config.yaml
init_std_o: 0.0
init_std_up: 0.021
optimizer: "muon_variant"
Each number is 500 + 40 x the weight over the matrix's rms, rounded and kept within 0 to 999. Layers, rows and columns count from 0. Numbers have three digits each.

# o: layer 3 attention output (transposed), 576x576, rms 0.0984, rows 438-447,501-511,565-575, columns 288-431
# v: layer 3 attention value, 192x576, rms 0.12, rows 182-191, columns 288-431
# gate: layer 3 MLP gate, 1728x576, rms 0.131, rows 0-17, columns 288-431
# up: layer 3 MLP up, 1728x576, rms 0.131, rows 0-16, columns 288-431
# down: layer 3 MLP down (transposed), 1728x576, rms 0.139, rows 0-16, columns 288-431
o501:529516477512501524481496478513475557508567490419478448497551527509491506478481508502549494493528444443528458521477519546493466478501514435489543439453538511557503467494492479455495487478538539547464535457411536492469463433492475475470505503476441470508529532471463534492424445547472453462463532520545447458456489490450544545546513435521524541482508563558554556490476489541486550590541520514460530487465505397520503514491495453589595
o565:561502560545544520590489513488562499553475539503517570503457510461544457536465548482459496535560450454521542466498552454536474464438509533455430599497488450467408461550443520514492531545469547452485557496497511511446482554551524474488481478506542466459477485539510443556504496496546458423412562535463523545524479452532383430524586539493606595540489532467519450468507433463515548465501504499454457583490427535515517451513441535474453
v182:503518492500477492538551518496446490532551498474496480480472503468432482516540567476583543531555469504474475494438456475496492534474489536464589499496458436457452537507459483489561523453537460539454470523471557568497514468505487516455528434508509479547562493492592448441557455468458546455544498563493478465483472482512453512520464518521447504494554515537466497489467487533565503468469605518537543515553433457539418473468507514536453
o438:542527460395496489414478513496464487516463516505507545485551517451461557459574560508454486505452504426441504646513494543460471479512499527483475481458475452447442545495529474514506461492504573467544448481500540513495525507520469476453552505493509437519515549520495613502427496488500488446481506461418432490508461390450542548506460516473431451432475534510495474524485611522582570573581553509520457552456499473498482563473495543488467
o502:508499529488513508550542471489486472480527438499507441492432524467597490519477491482500560475503462483500509516511506511404510506555459528455478494498541466472500490489478564538493514479405476483472501517607473477557498390574520514474472535498504489490510457495489543452442544479455516579552522516508514504498562529525494513536513400460471504487539436481463500493484435472510439484455454431431532524498472421524451415498519525468437
o566:461445505482453488424522529561493538545481511520536523463515483530490396506492468477562461536492457570518438445570497455473552453465516467495434512486493586540497472498532542509511540471533529523526521480500450494523480568443481522514526487498528517463472584449460548529502441543488422509472478519533546496505533485449521492448484546517532504524438536572468552452572472419507536524584431534486441497515523510460552490584515458441493
v183:535535566489517484560477546505562471553466453559486487502442485577544465521494507469560493546493510537543452519482508498448500473473572545472517476520536513564439491463489506494526528505458427498488487534483508529510522496420538555497552512440493511505501504546580507546530505494542540551560508512483450478533501487542470491534411469480498491499475548563547495445533499434471534467533560488464533444449495518422475522526524500541567
o439:503519576510474537549489526464544504510515440544531529585499456461483552504424482559488525544542512573454494472460525493420467482518537534491508594530504475505517554452421423500567460472543489516461458594475500527505493544457532562545495497443521434461568525504504454534506548497452470473499547552467535504557532521494534475453412513594512502517444557528476474436437487519481521492453482475502548457472479543511489525476494477490501
o503:460544471485504507530458495514516549545469477466504533514517497550512510544516487507484429507491511518494478556471498465512415525499498445505479436427429532493430458494423478440461545479492482482532504488490481483472460534506522516497423516505531534457490513517524494506514479556525594514538531474481539496514516507565530548508489602462517464513534510553525444545518443481506523495458448487496458546539537534495478508494480471562566
o567:510514482489513511555543444502552471503516592502557534515528472464513477524550497554542548481469469529539493514535460476502519514482503557489462465502524434493493389530478557485452511456493566424495526489492476500557510540614485511409486504492504448541484492512502414524423411507516495457509492465510500475480471468468464452456593502492509487533491477492543472516523472562496469520493499461420466492419397441538538497498486432497500
v184:442482544494525537458476530494530508458475532501492535561466484510531492508557502444489538518528562501438507526474552546533542463406594570531547510542550492578508486501546522521463456536522478450501499459544477555536536544531479483517498504511515549430415553509479492499511531544591506452523452457506487408456471507496465482476504486503480543428519437489496507526578486482471553549555532500491503449533510516501479487461475490565500
o440:460520456511447549470539525504492560488501482510459429522509557449553470512489604471534543505455587464516478539403541562545484405513536496500462474420469479472583472525502481535485468527438498441450515476506509526574487490557438597506485501460510547492452530522563537480473502509533485515502493497518530491554522467522508493537512428538465488447525538479432448493531538514427423473504501500515547604550486464509488536474470439557475
o504:498483557477467501472474470498530558472489504548502551492477526562484526466480475508468479527479586445378409504556463454443476443574478451515493538511490484532519545517511559528471517525431478417523465485506415464537550496524565481483431506525477461488455551502502542511519484479447571567520564484517506579453607530459482479516516527465528529478437493479502488477492543538504498515391441552490497546485472502485517564469458562427455
o568:513557480525518453510518520593442478572542398500530468479554499510488549468578461502512466497515428502555545478520479530503473544485494569500487493468418519444530434547476479534520470499476527546475498567506479572411459475502516480512528524368475480567509487558540479461450507536535415480522535546455504431471578566504484493435514581512544454557516479522459554486432429516467484489557518517496521507599416595521480472513499491501486
v185:460521534435482494506478489463448487482481518447513514517417489470473530550548533463497532512493506530515515530473517460517424490500541496511540539469448563587530504475461540484484474434524542456445483549523443515485450545537515524549557531513499576501432484476475541444559499524508522557508550487463513467446472553528522524522472500535504482574447507536508486528514496542504576480563489478488528505445509535539535486575483435512501
o441:552441562526523514534550573515407523574490497519469453500488451474442529476479514504492480510547466465467516483591511470562572485505464514521469566510547486473525524513507524470460478429456611542510484407433519527424468488555454504566556579511467484509495528543570522446476501574530459456489450515470507469490519528514510490494508491486518583448467542590466552414460438488528529487559507494476490501487504529478517483567455529499537
o505:549545565507513491544486555486507449448507503543512546467439544510535471502466513530522530487455515493455538525499537463434477564505544457474516520506506498473530426491494519555536517565460441526508557497502495497412556510501462496530433511530528507463536591491449511547442453448484501582431540491535508492491465500530572567483550441553555481553478484514503496529489522457498511465464436440500509454448467470522511485484541475495493
o569:564395478453421557457469506510497498527571511443515491532451557423507530504509509513495464497549463517504416496570472581471485451533521558515413510512512454515517476598496484481456489490478483460520508447568472491483487458484601490468467473528534480517591500520530469584503467511511492523554446547533537556519505446400497401468575573461494485434547476410500473495532506550464488553505470517482480548506491491450442517460507560529468
v186:518455497512510498519527552494471569505468522463556503556486483472521513552537527485586535562471460483499519466538519509504453480530536507606488453388489480476461436479454458505493534535504500520577513513539455506476467448560522481518515478468578481504456490540489462463580486492513543517497545477477511576495472490476528536513492476497550500485547479505509494506419551492529509478491441482531521469531447501507493555483456436500547
o442:436548497514544463550505579464506518479497498469573470519527512554550489493463512456451467500497562486446498534447554468477489496513518512500503519449478492564501486569437465481547460536538606494456530524528565502531528450490535520566527449556470386495520570555417539473453502535465434499428491552517526549506487521556547471427527573579460392510545491585459508532475522471566501494533533364544528436549469508457519545543482519476489
o506:508493529527467516466500548541479530505506506549555502462458605502497543525524514484521569512441518533486475503528407548532470508524499480482469522487459497514465513475529513593540509520516474481426475501568483524545480427499438503463444519470488514505481498463530486531508478521464470470575522495559539454451491491481477474539537495500500499514530523465520444458527554459500493499464476537433516461519539481547486460501496502508469
o570:546501507474461465554471517515561466443537447506513445491495394502492569495556511526493465486496558512440483517481522571488551506510494493562436503533498430568531476490455483464524493494584541439434517449459450499498517554477541525446521498483475531424512444476426516479492573573439518550519498484471481432541487547565521503484481491538528467525493533522527511544558424515504466481470566532546508565502447499507503491480587500489483
v187:506459525529466451468524482542456527460434468488551520512459509463494479464477491516522478518508523428485556528467495478502514473533527502486541478566522498495589472537514523452479504523504503572465513497506533519503470500456446513524505503492498543467528560480512499488448545565493456454474448494507499585495546497540437454534485501522567529513554488497490538540491530471583485467536509525490550511426470486421430444527421531492491
o443:468449477520553597487471510512548532535534474461555444441561461557517445576498549503526573541497528492527555510524478477534485495493546442435505482505518561523446518482405547499559507459488529499489479590482462532483504495487480471416513529477504500516544493550562496541506579475475481458422484479481474484527446554436481567522555530532454532467604502437514546480547561567474478483517555423521543481508531448545404517517485510509483
o507:493518506467451517508482502473497458469523461520575574506516546515501488396509431431556447543482471570494443528450527512529517395506538508465548466472553440432458525555515477515539551559459449494420488437510485456472546485529467491583528466533536507497495486523460434482502509481476502459537530498551477504519535505491510518521487446439519529494535487444495576600484483501554511488533424482502491473431450492500560504532479555526530
o571:519502468423494474438496505487441448501525539465505454519453457477527570498539500563427456461476475463534561499507545570487517524467430486553514479496472479571493450561371485478485505491517529500567511485541483495524522518501551455536451517455543427521617521512495522486486481507548508519585502543526531474517540505507453513560498494519511405501478416507516460488502482524575542526515506482509410505502489550502551483426496496445503
v188:501556521488470464534486453466491475467534525468511534488515505508517579496552611510487533520455594483545483509508508449514601450519541475536531515488497583466587509477524489504457512526449435435445556487508524551459510505483515523471571490446463527512476509528480417477475514530509453557557478491497509534480555501459564499562534481476529461505503415513582569564585485467477470527504534504494391471606522484434564453533459556516456
o444:513498423556361503496511484460508527453474485422545478495525439517483482517425486493453458501506493512515398451455572472451513541480416516531471494470509440538591519544579460528510520497518488508531459522564491538511532496470525478470533526596503487475461488484513472477541508445446591547570520527530519608493465561525470493535488540461428465528529493447543578471527437568504512497521461528486503477533611505458527464537497510529500
o508:499491518486508498451492491509545526521494575460549440421496566534490506530531466453578535495477509500473518482489534510536505525431506495548521454512530532487495515402545552519470481495532542511523511538456526489459534592519461470570467499490527483526528479435525487538430540575482512539518520406531527500459516494497515525461509480538448536512511492549511475467446494415401488491510471526508461455504482510504487491492502437427521
o572:484535486474540497483507511533580503542470477554524488468448437451541484532568547555481504537483514490474622466474442567483473507497479451510528543436426504537497445531529496433494491490554562470548526586512471521601546425504492486490469517563517504556531518501493476491508487439501530488469525505522526539466513478517474465437398502513570534512509414537535501496485533492545505435485543520499484498514456529498559509528557532569440
v189:508505510484464496498505468452488478536522503475476513501483440533535523562532508535504488497483450545536424465461530452500523489550475441442517497455521500443539500490463474472584496475514508471446475454512451512484496494526526519513509433516466551502526491473556530438474457475554467482396531500510469513454549464462565524503494444528508482469491490489526501444534496490522502518480502496470529517520534525520492536484483493566495
o445:491456455580512486512524481475507525442438580536457514511446561563531505455560565495448540450521503533486500584484501484541589527452516533535478453555555459469495523440531577530566523493472502486503477455502449504511501531543441463545553480466516521504488439479511518443529529509533534479486436486501501469524494492444492577484453526554539502506510499459495505497484455476441437494471492485507571473467490471464468522473402496477515
o509:509481541502457502546527485520461497493493505510515487514534516494495493514526481496456516483536445536523580476488508544475489462493492547538515552451458474501472493493402467505475439529439516452511551539550483488437485469517511517475487449424506526474470471564460466493504491518535523541539525446512494552518490487504567429467485505518492491547499561470494475539501505498487495457506491552464496461477512465478550450492527437482566
o573:435526577544510476544501506485532450546559498477528460559450460496512472528449527470512500532501507430541509494478495480524508554499476506442537464536514512531488463474567483500453451543510471474476556553506516561502529541444514541486455431533500464536520479486523473522534487504505572474524547520500492505441511476573453520471511550487533492482555479555527474552523490487496534505546485463567461474519457489493502504551590542540471
v190:465511436476452476513569507547481432523551491538495518508476540447470561531479486512440529510551481498454492501475490458528454459523482498517562481550573418549464518465559509473487494469521497518492516480563515511472537478561504498465565535491475518461492511512504485509549457476493537446458474518469475484549449543551491449496533538486478475480499505503525509523482553533512500483500491451469482533432453495496505505522513535455542
o446:485523461462522510452515464570563521459489582504587495433548482521489555502433501495536484494372550431476471481480550607470502503561428433527500514601517463478384514465531474517515478412528490517502472611441558546491510540458537593473502461532478476442469528481508472495541504565488532502500473475571589519525511491491570479538511557483502522451553538522479549556494444521555530499480429479429507506501553530577511572440477533505453
o510:506471483531503543504532533512545445476521473510457540475510508489540533523468499504458458519486474480496510462499462464510491454561479519531527542511550510450543546491486471480524495450536537495484443532482426441485521473514510459467474489461487501494429442516484471539591538484432507485476396502488516472453538500465436478526559555508450436527432517443500540518433465598503526506525522485437463547487509474504467520522522478517492
o574:512528476530522457505469491474492417500478510489461500497508492519485481487537516538427487490514386495488507456455501494521510492424563425509510474473561482493513519510499529444451476515549454518535554507559480451516480528542530501566505508510479480522494511494530502472484480420494504552438491518500441452436476527508483533507506405520547486508489478531540515426533506543523460555519502432539456490468504461494491467496468466514454
v191:482575477503573529477461590536502506536486522537512478454494553496463525509511501511454582460498471471541519528419453466563476493487507472568540527514456457490449486473515466616573516544538501471501519545548504475575478436492512510469461502483486498494535506572546451430538461533517512476533519467536452504498515477521541478521512531435531455462521509488547554493502485548490502581508489478511490512537465453515476523519457453494508
o447:427517561460454448655423524519479441488518448550519544478485474484502565480492455468458483422503490470498579539444538469530462440460530572523499509474467529532658504525547456480544631545516463536479531476509500530557559495432423542503478554480588553516509560483494526462510486490489554550495614477580506549495475492485587508486548468531495573497504404415457504435539499492519514587497500502531534493488506578501502507509542501576513
o511:509472496495515526561549505496504477502450541464503475467460579519501553552479519544447532501508535506578469476534483519510484532491476458480449482500514467439496469466379515495481441484541474535512473537471478568412460504533499524482550500516508488515544433525452517492489482511489402497517462453524463508491458536535460469419472469533467509510531555553508498533494523463453491449486545445509564512524514502459447546531511465501545
o575:534410500478501494443557469517445522456431483556487509498484440472532462498555520492564491543459469510553476475522542532463509530547513519504498503443476505491493577511482543548470461459535580478521507457549538576512529466525551500457532507502438477468467498442495511572505574525413491498415561520544553472534427492479540511543544574495480527506445528539535519425541528514524520467507498471446462474524475444467515451546517485502522
gate0:493543453516515527546525562516459443490496463467560540544447543501442538502436472499532510498455508510515472451556540511473538508455485499480492531440505440439497463513565501434530585540500419522502482439465469452517511498549470524468520500503499519494535455413495532498508473492502480474496499507425477510477499497485423491547488535554634422567456473486434426478461515484530445523436557496521435531464443477501466491521563517483468
up0:482468554534387482474527550546558454442471530435565486506543457478493518566546518441526482384534475554430473464566569587495502547529487550505516451426483433540500420473632439537499472531491519525491587465548485545531553499511502488526466540510580515492489498521482500461501476501432476521550532460465534519593511507496489499511505532501488537579447492494475514499487526497507513496472485532584516493439483561490526448462516588477522
down0:485485521514483487484507489512545513546451510557496519484472485520481449507426517531511496432502527483486465486452525531515494389526467490514527440474474592460465451473540498490454540507464495490534523422499492523447414483524495583535504499456498539532457500510549410490493420542501428543558465476531527534554485471527524559539482529566465512641536564550568586503457536525490471528473494519560537546540479542567586500487604514454526
gate1:486559547512395540537443509449497524518456433465469522469616497564484492522538525491522495536508581555493454512513537426544455532535520489439547488434508521491510440441518527508501459540460476548473528530534524560522581449507501538506517470469521484490466484487506587604551552499539503461470547472431529418461462458467508521442485450411484497496464499500491518543579567514568515494494528521553498485481560566481454483517440546466453
up1:478504466505486459492461483462510534470407519480490507492516516546452565488491446452513570503499513465482511486543495411521499488527530485533424548486438477538511519504436519480464501532560547499518518453497544520469587534527535505555470455483526537482534526432500488519498484484478445484589496497480518512476481571478495497468524481533459558540468454533501481445559505561502529537465489566441521553537485506466512528483527512552559
down1:506538497544454518519475462476550503467538515476497500535463527491561444557487469543499488520469494596459478426510537458509568473501410481507474569479541506488472562531543475511439472505506529518414550478485496469521578480474522530510543532513509519472456526506498434531561491513558476465520509506498513504535476516470521468481468504451514538526498444514456569491550495480448503519554496449601465523523525532444538497465596459508545
gate2:428519532476477479473514525505525567561487427477471543467472486514520537520550464534555524536507479498486494480570531498484441515488507521504481496452558537444520493494441479513456497444567408534477512475477506449436396471579538558531427480485565516417459543511527504492478440455493477461524511567470502504411526448515476567480546431463466552528541497475477462490534538456490445496554494458517498432449574554518494506509486541459481
up2:464456522561531488482415543446478491445494450472530479464472500506459478465479540478442456420469462433536497508500478551487511422500433474495501437460515542449511450472474522470513588526441475513497458530515550489493524532526460513496516456572443526520546495560515454519494469584507526532556488482531487551556540471498522523507545478480585600432515473476506451461499546525552497511427539490445405509564554503596473538488492433423479
down2:467434503478495553506521516549518499522505536551554508499476516514377538496488457490498488448566494542452488504468429513535551518474497511509399485513557492459431574574481519475538585474559516499531495538477541516495516525554457530515541519513454504533556456533522501470527496586484492575490476505525540545478467510483495444537535512592546501511470513570509479441455432522533456567526452510571453542492502509490566522541509492489548
gate3:493433507555474495550518517494467487486494471563505528503546597486538463451447461496514521493403496604493422509504488455463555529524531499458527510434499510498592526498501504507469476533504526529552480489507465544565434471538494453469452467450540546462557436526518456501525524555451493490570479427546482484441483522471536521495540438444544529489485508468471479483497510512492429505471427522503483530507477536513475458425468590488447
up3:484489492506511480532499492540493473493521447471518486516464483577455484526569471434529442508518532494439543495505504431487569472436536479439504524543544483452482513483479533487493492468520490537500526478546507492478544432474485440527324508540453451531474491484542474510520552476519540542553476530537454519471471477465537477505463555447600475468450543523564450460510544519479463426529468519523589518433414504466501463504560536498492
down3:501487502566492488491451483488519501509542569526514527479437501557387533497560468484529531552497526453515477488512515514530489443344439500448535547494468487493460474572559500447467553513497521469555514436442527501491526499464510493510496510422523522469408488514500466518519554461460492582426501501567491575476541584508435449533441513515514496529487543428465479462508471472510523531551530522477592546561516538467483457502482488540446
gate4:512459517490489514487477506571405563509473509518560447471562481446497453559481467491557470488429514484479521508556528504459434527460480523456489463517505442556505477530521508440433533433513527519524531416460509516449435439513432501497498548496551511452524511510400497519457488493492510471510469534476505557511526534478463456487548425588479481492493542530465445463546535484475573470564497515477478414509460516474559484467543551475471
up4:529449537516493490511449467492483493606525571536470475511495459512535556462468541462531492419494454486527517454504450550463532499505492569558477507449525458457429519510464435502505503566455495502443481515421509464516550507465514520487466504421536523463544516437510527513526463472497434440575513445486472411437500436486440460454468524455472498419535534550497568540476498498496460492495520492552512444582565462505432493489530460556567
down4:538524565491427449505496487541529535590537534455527505507526501441550497496481457502523423512542483538501530443478450466554514578563542458547499552543553539483461513477467446442459524485502506509514512507484534501446543452442516477499522447460521471469494475441448463433520445509508503601512476584559552440477496457449545518530471491574452512496419502451507496557553475456511551433482581499501457473522534520491530532590564504504479
gate5:520516459527498454457544519527545480520540426502460474503487564457522501486533481483506546506522516500492486514492505513488449521513579500564508476545495518468552536549501436473494648442490504432415475501581520490475519456486517561433465520473581564448498530517524505536528512535527512515574532489531432503523536490505565503412539492444472439501435436489469418550534538480494458469488514532532445469497521558493558529452535483441481
up5:377475453436431527480505522460551418481515432519470486506451483491444493460521525454478426543474403435496457620499514457514551547520488505536519508483479469483558475658512473570494524544455488515476498519489458534555479463458501495461558459543522533496527523511469492460559492509489498521460519530507504509518538515474519466521524484494485492449509458472476486484557436429409468546468531429561513577486497449454471494512531454529448
down5:500464547455455533586528497496471528479583431459546443518544497447457462478466524487565486489463385433531488503503521430504467513544468488480560489493483505504518521564441459559602534469511458454424393444501506501464525530470470434504528523495443498493497468512510502480439441519521510493495489480538518443546537529458548476534500588508492453477445429469493511452478498521530447532483478523479512420480585509428563552488531519494450
gate6:510486524433487495467483480549438499559524475461546436490415519510420469512539438485437455458562518501491507475461431475513504502534455462486509527523492479443451490467477451475459519515559503483535492559514557545562506546469521549478517518464515539525577554497537529465437517556553527521497499497521518501464514607423528459471493418556526485480459542554592462575511491502525519510491515539544495393545539489427496518487535393437505
up6:583463439480498516562442464446478464549590506512520504541502439442529541520493569472446518491490518487496515488497585530508506497482552519462559478570544509512565462500547549395550568548494569476525479527567490534485506516524484502455464533475535479475513534499602514569412430440509563461524535444498534527512511531470454486510518525491502488506542489523484463535496462509505553488506562524461520460468486485545475552503464471472518
down6:626486444494504478521509520505440532579511533478569569493526501440522473510507482476408549506565546491510561503483533553586491538599483497493511487468459485501475476501505433495511511605455519531440479475516542552495528537500486566507465618528493483474572482493540463446516472522451512518480533397565488492429495551454529475486491457532479549458538439498498533491453476494534515544570560440441524481570468491457524559497532478447516
gate7:509490581527510446500509488542567505518563466591544539503408541532473544483543466523521502482462492520469512500528472469590462462410570514530545504458549503460505574508514520435605467472479524402470545495483425526493622519494527469481415445501477507467514465494516460560523529478522511417498544551493540459579532543480437448533440571479560455578461561520421484536517500494518503520493493525530414458515552504478626470491433490465512
up7:453499512471454431576495474497498488506468453485466492427520613445465512509495587540498447551476475487529445521447506480497474481525509504463507503501460466527504549440458466514508461541453482495478522463505458537452472464556536434520520473546508508450546521544484476498443462524483425473460592516524436531516479531512469419551560576427475536493480561557513511511487520496561487478559553551611456428478536512507491469493561479530517
down7:514524555445406520499486518517508492498453493504462494479571534545472498523495488485519535478481550480477409489494456485526574487550422585551441521490524504548424561437467490545516463563436504475511509460450510557529543608513462533469495495491478549556487529421561484441435514454549540436517533571480478594460535572502473467529507432565459497482516534609504536437562547404587563592481573544505504533447556497499465583575533445489436
gate8:470562462504424515512499485466465513428556465434599472515441480543499602505477497537451454556493494467386567446454532493485521536485467575500436459497581542543502467473500480493508551479522471513491448476536504448480513500432469564390487501538529480485488475531471486489445468516529473555546575469560486395490523520547576505430553422530542482484536535535549538499484515506497491463577469563445537511465447431561522532514467551533401
up8:490536503524536514412518495519518550391463498447464487439481486487447495463503529483441528416525513548562505492455542530519489454454535432620473484501520554459530517457566542509435499488492516454465535418517491548530501565557506469527481548522403514521475547479532442459511460502473523508447481522473441512466491537520444505510434558451455512467526544382488451493468463532515584480511558396546510454554529552472487417575517499522522
down8:507476445582520453472572480547470535486380430503529443490528484516467475519496528513462504477507445442549538487449501553516499475495579494582546498513476533503477477471529516472458442504517514565471530511571487496493483598555508444524491497394545528528574454485565482440500437506514540493459410526488428482438471490535501478514490404529501477491497473500539548531528504469547517470429513461520470477582481543608517512506523455563465
gate9:509464445562453521475497515495419487572489527510468550470572463534570406537503527521541525492429460500516493470514583531524471480470505459486510503535474494480473461585476496550560526512521611461460533472572471518523520565435498556604521465546560490562559524483527483476428510492442555450490518463467502511508487512557531530478489481460461459550537471544556516506456446470464497470524536577481498493454515501529496512469531467425518
up9:449493503454538419451469515460551497556568429503455479524541499550536549492514481525493450505481523515449499474487558541495450471515501538484474578497489587542576579559467549451450520546503496454562486500510503461528552511585527521512468461527518487477571492499491474447502477483564536532494455480482539524516461460510482536464457456525527439488477498483551455453520429465565514460487563606496462568544468508521476491527506565467480
down9:513506509475521512457498478451562533453493477513491471468487494439458501451500545580459551482538565445499553450467501505417547506520470420559496483573472375465500496510511475539534501491565551413433567565421393393553508482531469477523559459481510479468509541478496480498507583440437498485553527522501535548552574485546431512444452444449463470480458465501460505515540530490502480473489498439505556534494534579562517511412477514552533
gate10:492505553486508494382463558473496442517508499486417563426481516493490492536504501470533482506554499544473532512552462547518444463544481501478475586465554481470556581499478504546522505445519466492499494624477551494499463416481519544458465448427467481527526521473446520521446446523548508512532548536479486567461478511575468501483491497479550434569555489465429482544548509565543463514557481436441536571519491431464512449478479471483511
up10:510482554495558502517558472500502465553470543497567489454480524495539473438594339526533522514444583493499525523540498486500510448541473511413535559494468435484532523471467519565480472427451495527531493508434522527495508542497502492480456514486501524487536469480519493487533497533561467589405461532457484484499519421494427529574459536418500515439525531524503520532419530483462500548569519445520492474505480465526481518427460549522562
down10:426557490460528502492495478494522457474565554461544433514506530500487557520531498525491486497531445488499442440542493549517495535508531570516596567549516511499468560515495530518465513469533575492456468480561507458505495477485523526509545495573435486483484486499494559548570510450487445477476487479497443463488553530498421503486404495437461511448548477525509502501496510483592471488451549563544455504566516446459492491463503579569483
gate11:462553540482450531573512579533500477461530376428531468540469559535563473536563517546453486499485548518491486485583488468476522501441518436493520521525444483530498495461504472533553488450525468457474409552556556529515477561517476536446497495526472504463494427451435468512486453507527516485543521533469465483487539461482448409571474598470511464509498609486527537524500495455550551486547514519476499479519515603449536456524479484557527
up11:552495522466487554486468423534499556464552528488568463479512505486500550484445426479590451502520537487477474541441526551528522489497476467544478470498411475508472512463467405515518473483500510438507512559484477439473527446494450491495534486477490526511495542500462493514510536448502507474523589463452499544477367494545519541468575540548439476479566507472571462492436521486508528546483524518411484516517494505542530450525486482504543
down11:508449565587477551519466443502478461518520497443545412499505535508439527481503485549514477473500460476471523549468480464537534507432472411520526442452455515473490471452495417503541562504523519436565466494541528526506509551483450387504519453523554540432520508508601479561550493525469447503477509480433499470449442492479473406459513484480517392549580531501508529558540519444542481473479452520391402443469510546566468525552606521506479
gate12:582524469477429557496462589506440578521452509500463471444421447471521474525538498492541475491463534477528473507459445529525544494568465407529483525497613517525553486538504568529483427445556495569552534487495506499501503484550483452474493487413547524492541456570527416457466577469567463545504507487473490452476544525494582493581538555478467549489478517508515519488510567517521444479502554424540540503563570547507506425507522507428533
up12:507465552471599542453490467469447531520503511548475435493507497497457466527493498487528496501478434528518570435500499575502559529478494503487534440613500456520462493566523432406506458467492512464527562494452417550526503560455533491449484556537548472501479523490548501519450493511499467504442497448516541436502447444490468512503543549502505520570435467469439584462542472577507514495479489513451447534451565531530521513517563497450513
down12:523510516538538529485564484527464540448527553551542474460482447468524549554493530488520429501503467516507549431438497506596580473579492513504482471551455496509537584438525560459498460519536495464435490474451504524477545521434440486433409516513429493503416503455565510520480534500491569483484532529506510463524543577486445461530548567477464452512471487521500525457545480512532587512506438484508488415496467556498480504518501475481477
gate13:561473497467400586478469511465534546561507442531527441515475456522511487491483537484496533538519518490454530463532482498534538562460511500468424489530518509521481510418446519493493495519496563520525463534550494504401486448514491478489570509501450475506497516456475493504547483500542443523539611471539484506514506480526554494413547516474549478517458504518481539519460558490521502546495512491584609508471541468494488527481508447518452
up13:531482518554446524497478557513513500475486464474552501507538441530449531493462553474496521592445447541530516499457512522440584430559512500475491452483453586465483530529505465487438511494497429535534421488602528499525532542518540482521554500497519500513499526526542457423470450428496510505499536552500471469488499558516444542507450503487486485553494498525472531486436496542470513534478512567480458547526503510512502410457552533488518
down13:487535424484529450447473502560405371527487493451542498469456467467594498447536501441503485506496464520442453479517455479490514521487531523503500551499474454472445492517562420425427520539542531558431505472522471463494451514527449507464558556437510462523473478427448509464465474537467444548527553466488474522468510493483503498512510498436501503436480506548491511509474439543525516589493448556424508497549472475474429398441472515464567
gate14:516488522428455535529528503469544518529548531495508465462526517435526459566443511500475517536576514489528462466472495539528463470531433533486437500504528425443484479511485482548489535559514451478446548546476481517435500485535447488474489522472516509537512501517498501505484531482487427486515516480517519553443508508514478436486515515499491455497479498541518554497495545493408482446423490497512569520526437503466512495537538470465528
up14:549513510477579472489495524484545456475545490506440429450434445470510477493495452566521519474568494504502556432461490388470501539498527483464439465469561528491478538486551540517481503525487547548523536412536500572430493497472500433494488498460534493500481476473520548464463570449526548533476477509482508503449473588549572467503500476481445501422477489540465555543479474474473507538468502576548509474501510530513459451576454559514545
down14:553497408443499554474501483488491496528462509521459497509495449513482485480505490567501508495529507509475519519487448477503515490465530484527585550554474491550507502496482531467548513525558463464533504414494611532431463549495573454469571499569493542437485514475524531575524466530520498456539479514491470404527473529466486407528523503503489491489522498538488475521493529476562512523550546559535483501529474586450493502490468517542540
gate15:481555422491552560568507462472470517540432529473462501501485534482535489572534430491477482503540483482507506448527574466483480458474547466527498539478442484500582485471601510428456572519512502541522498527487550568481470518470508520480491466532504553480506478498477428484551491500535499539480505443521558518558464458530547517553542537511444474509421465458480446504519501533500448498508500504538424507518481541546498468521522532531520
up15:523470466537494413599520549474488517514579488501518474490452512498459454540535546548499494536478486518464466443499488433523554528522479561534435506538534490497468511537540463525554527491462566465466480475498424467488529497491506547523517479506525534545507580532493524527500477440506507444449515534494506493547604572510525456494466541475490552539529530552526511514556524522555492491561526510503537506488529525525476430489520484504512
down15:441503477531498511493493491547557448524434546558511479524508520477489537551480535498526454531472483493477513524462453500518517524538492533487529480500467493527537569490514476561475505456522492570540536529495586433496490499550511499444483455503550491549515483462454490538475513502480505511477524462596474559485469494504556491497460505376492447526535465489470565517539464484391513527458563496539543456482487487562532505484477506455540
gate16:455451494485509547489491460476550510510502515493448521551525536454457486518536460491511451521468511509500508534514526506539428412596536446510447474537494472503518467471473485521559511516491492487496464467498505490454457558530530503483504512482491469464456506495535558546443500472493492500510489545532458487530461485533466537530574526472469463474537509492535539560536545458485488514490476554426497484484556469544548521510509462537460
up16:529550481564545489517522510512482534473475502590482479500481490579465454417517425502483508510475498495467504478580531563520512514576495541491507479480513522431509478431495446514482448536479536516484497480476520524541461496511495477474514486490510522543535523509494480541528514438544486489465523548468476491492551487503563424556508467574485505571533480585470565543521537474520494524488485509522528462526496486468520517486523472456481
down16:537492475485483548524504491487531525506521395475478497495481438515540545492516467453504551577458423477444495502479577505602508529501497478464458563483425622503535560548595435479552487471483456478507546477443433532561429492512523454557429461562523477554517417481538483492513432545452442484472472475540519602508455512543519505517541495517493467457486530521492529485534393490450452539597524545392513495553469506482591462428504499509374
gate17:451530481495492511450456519559485465533450533495546500514496460446518497496541463496531526511502515499553460460452506492515454480477528483534519440456502517506491475477540500474521485561544497501546473531485546502464522518503472553476552490481483532446492492492490592550487591470445457507427462492503473485507486536490523479524474460610466504500522489489490567470522474519474459535494456470501480512491505498489461532480471490568531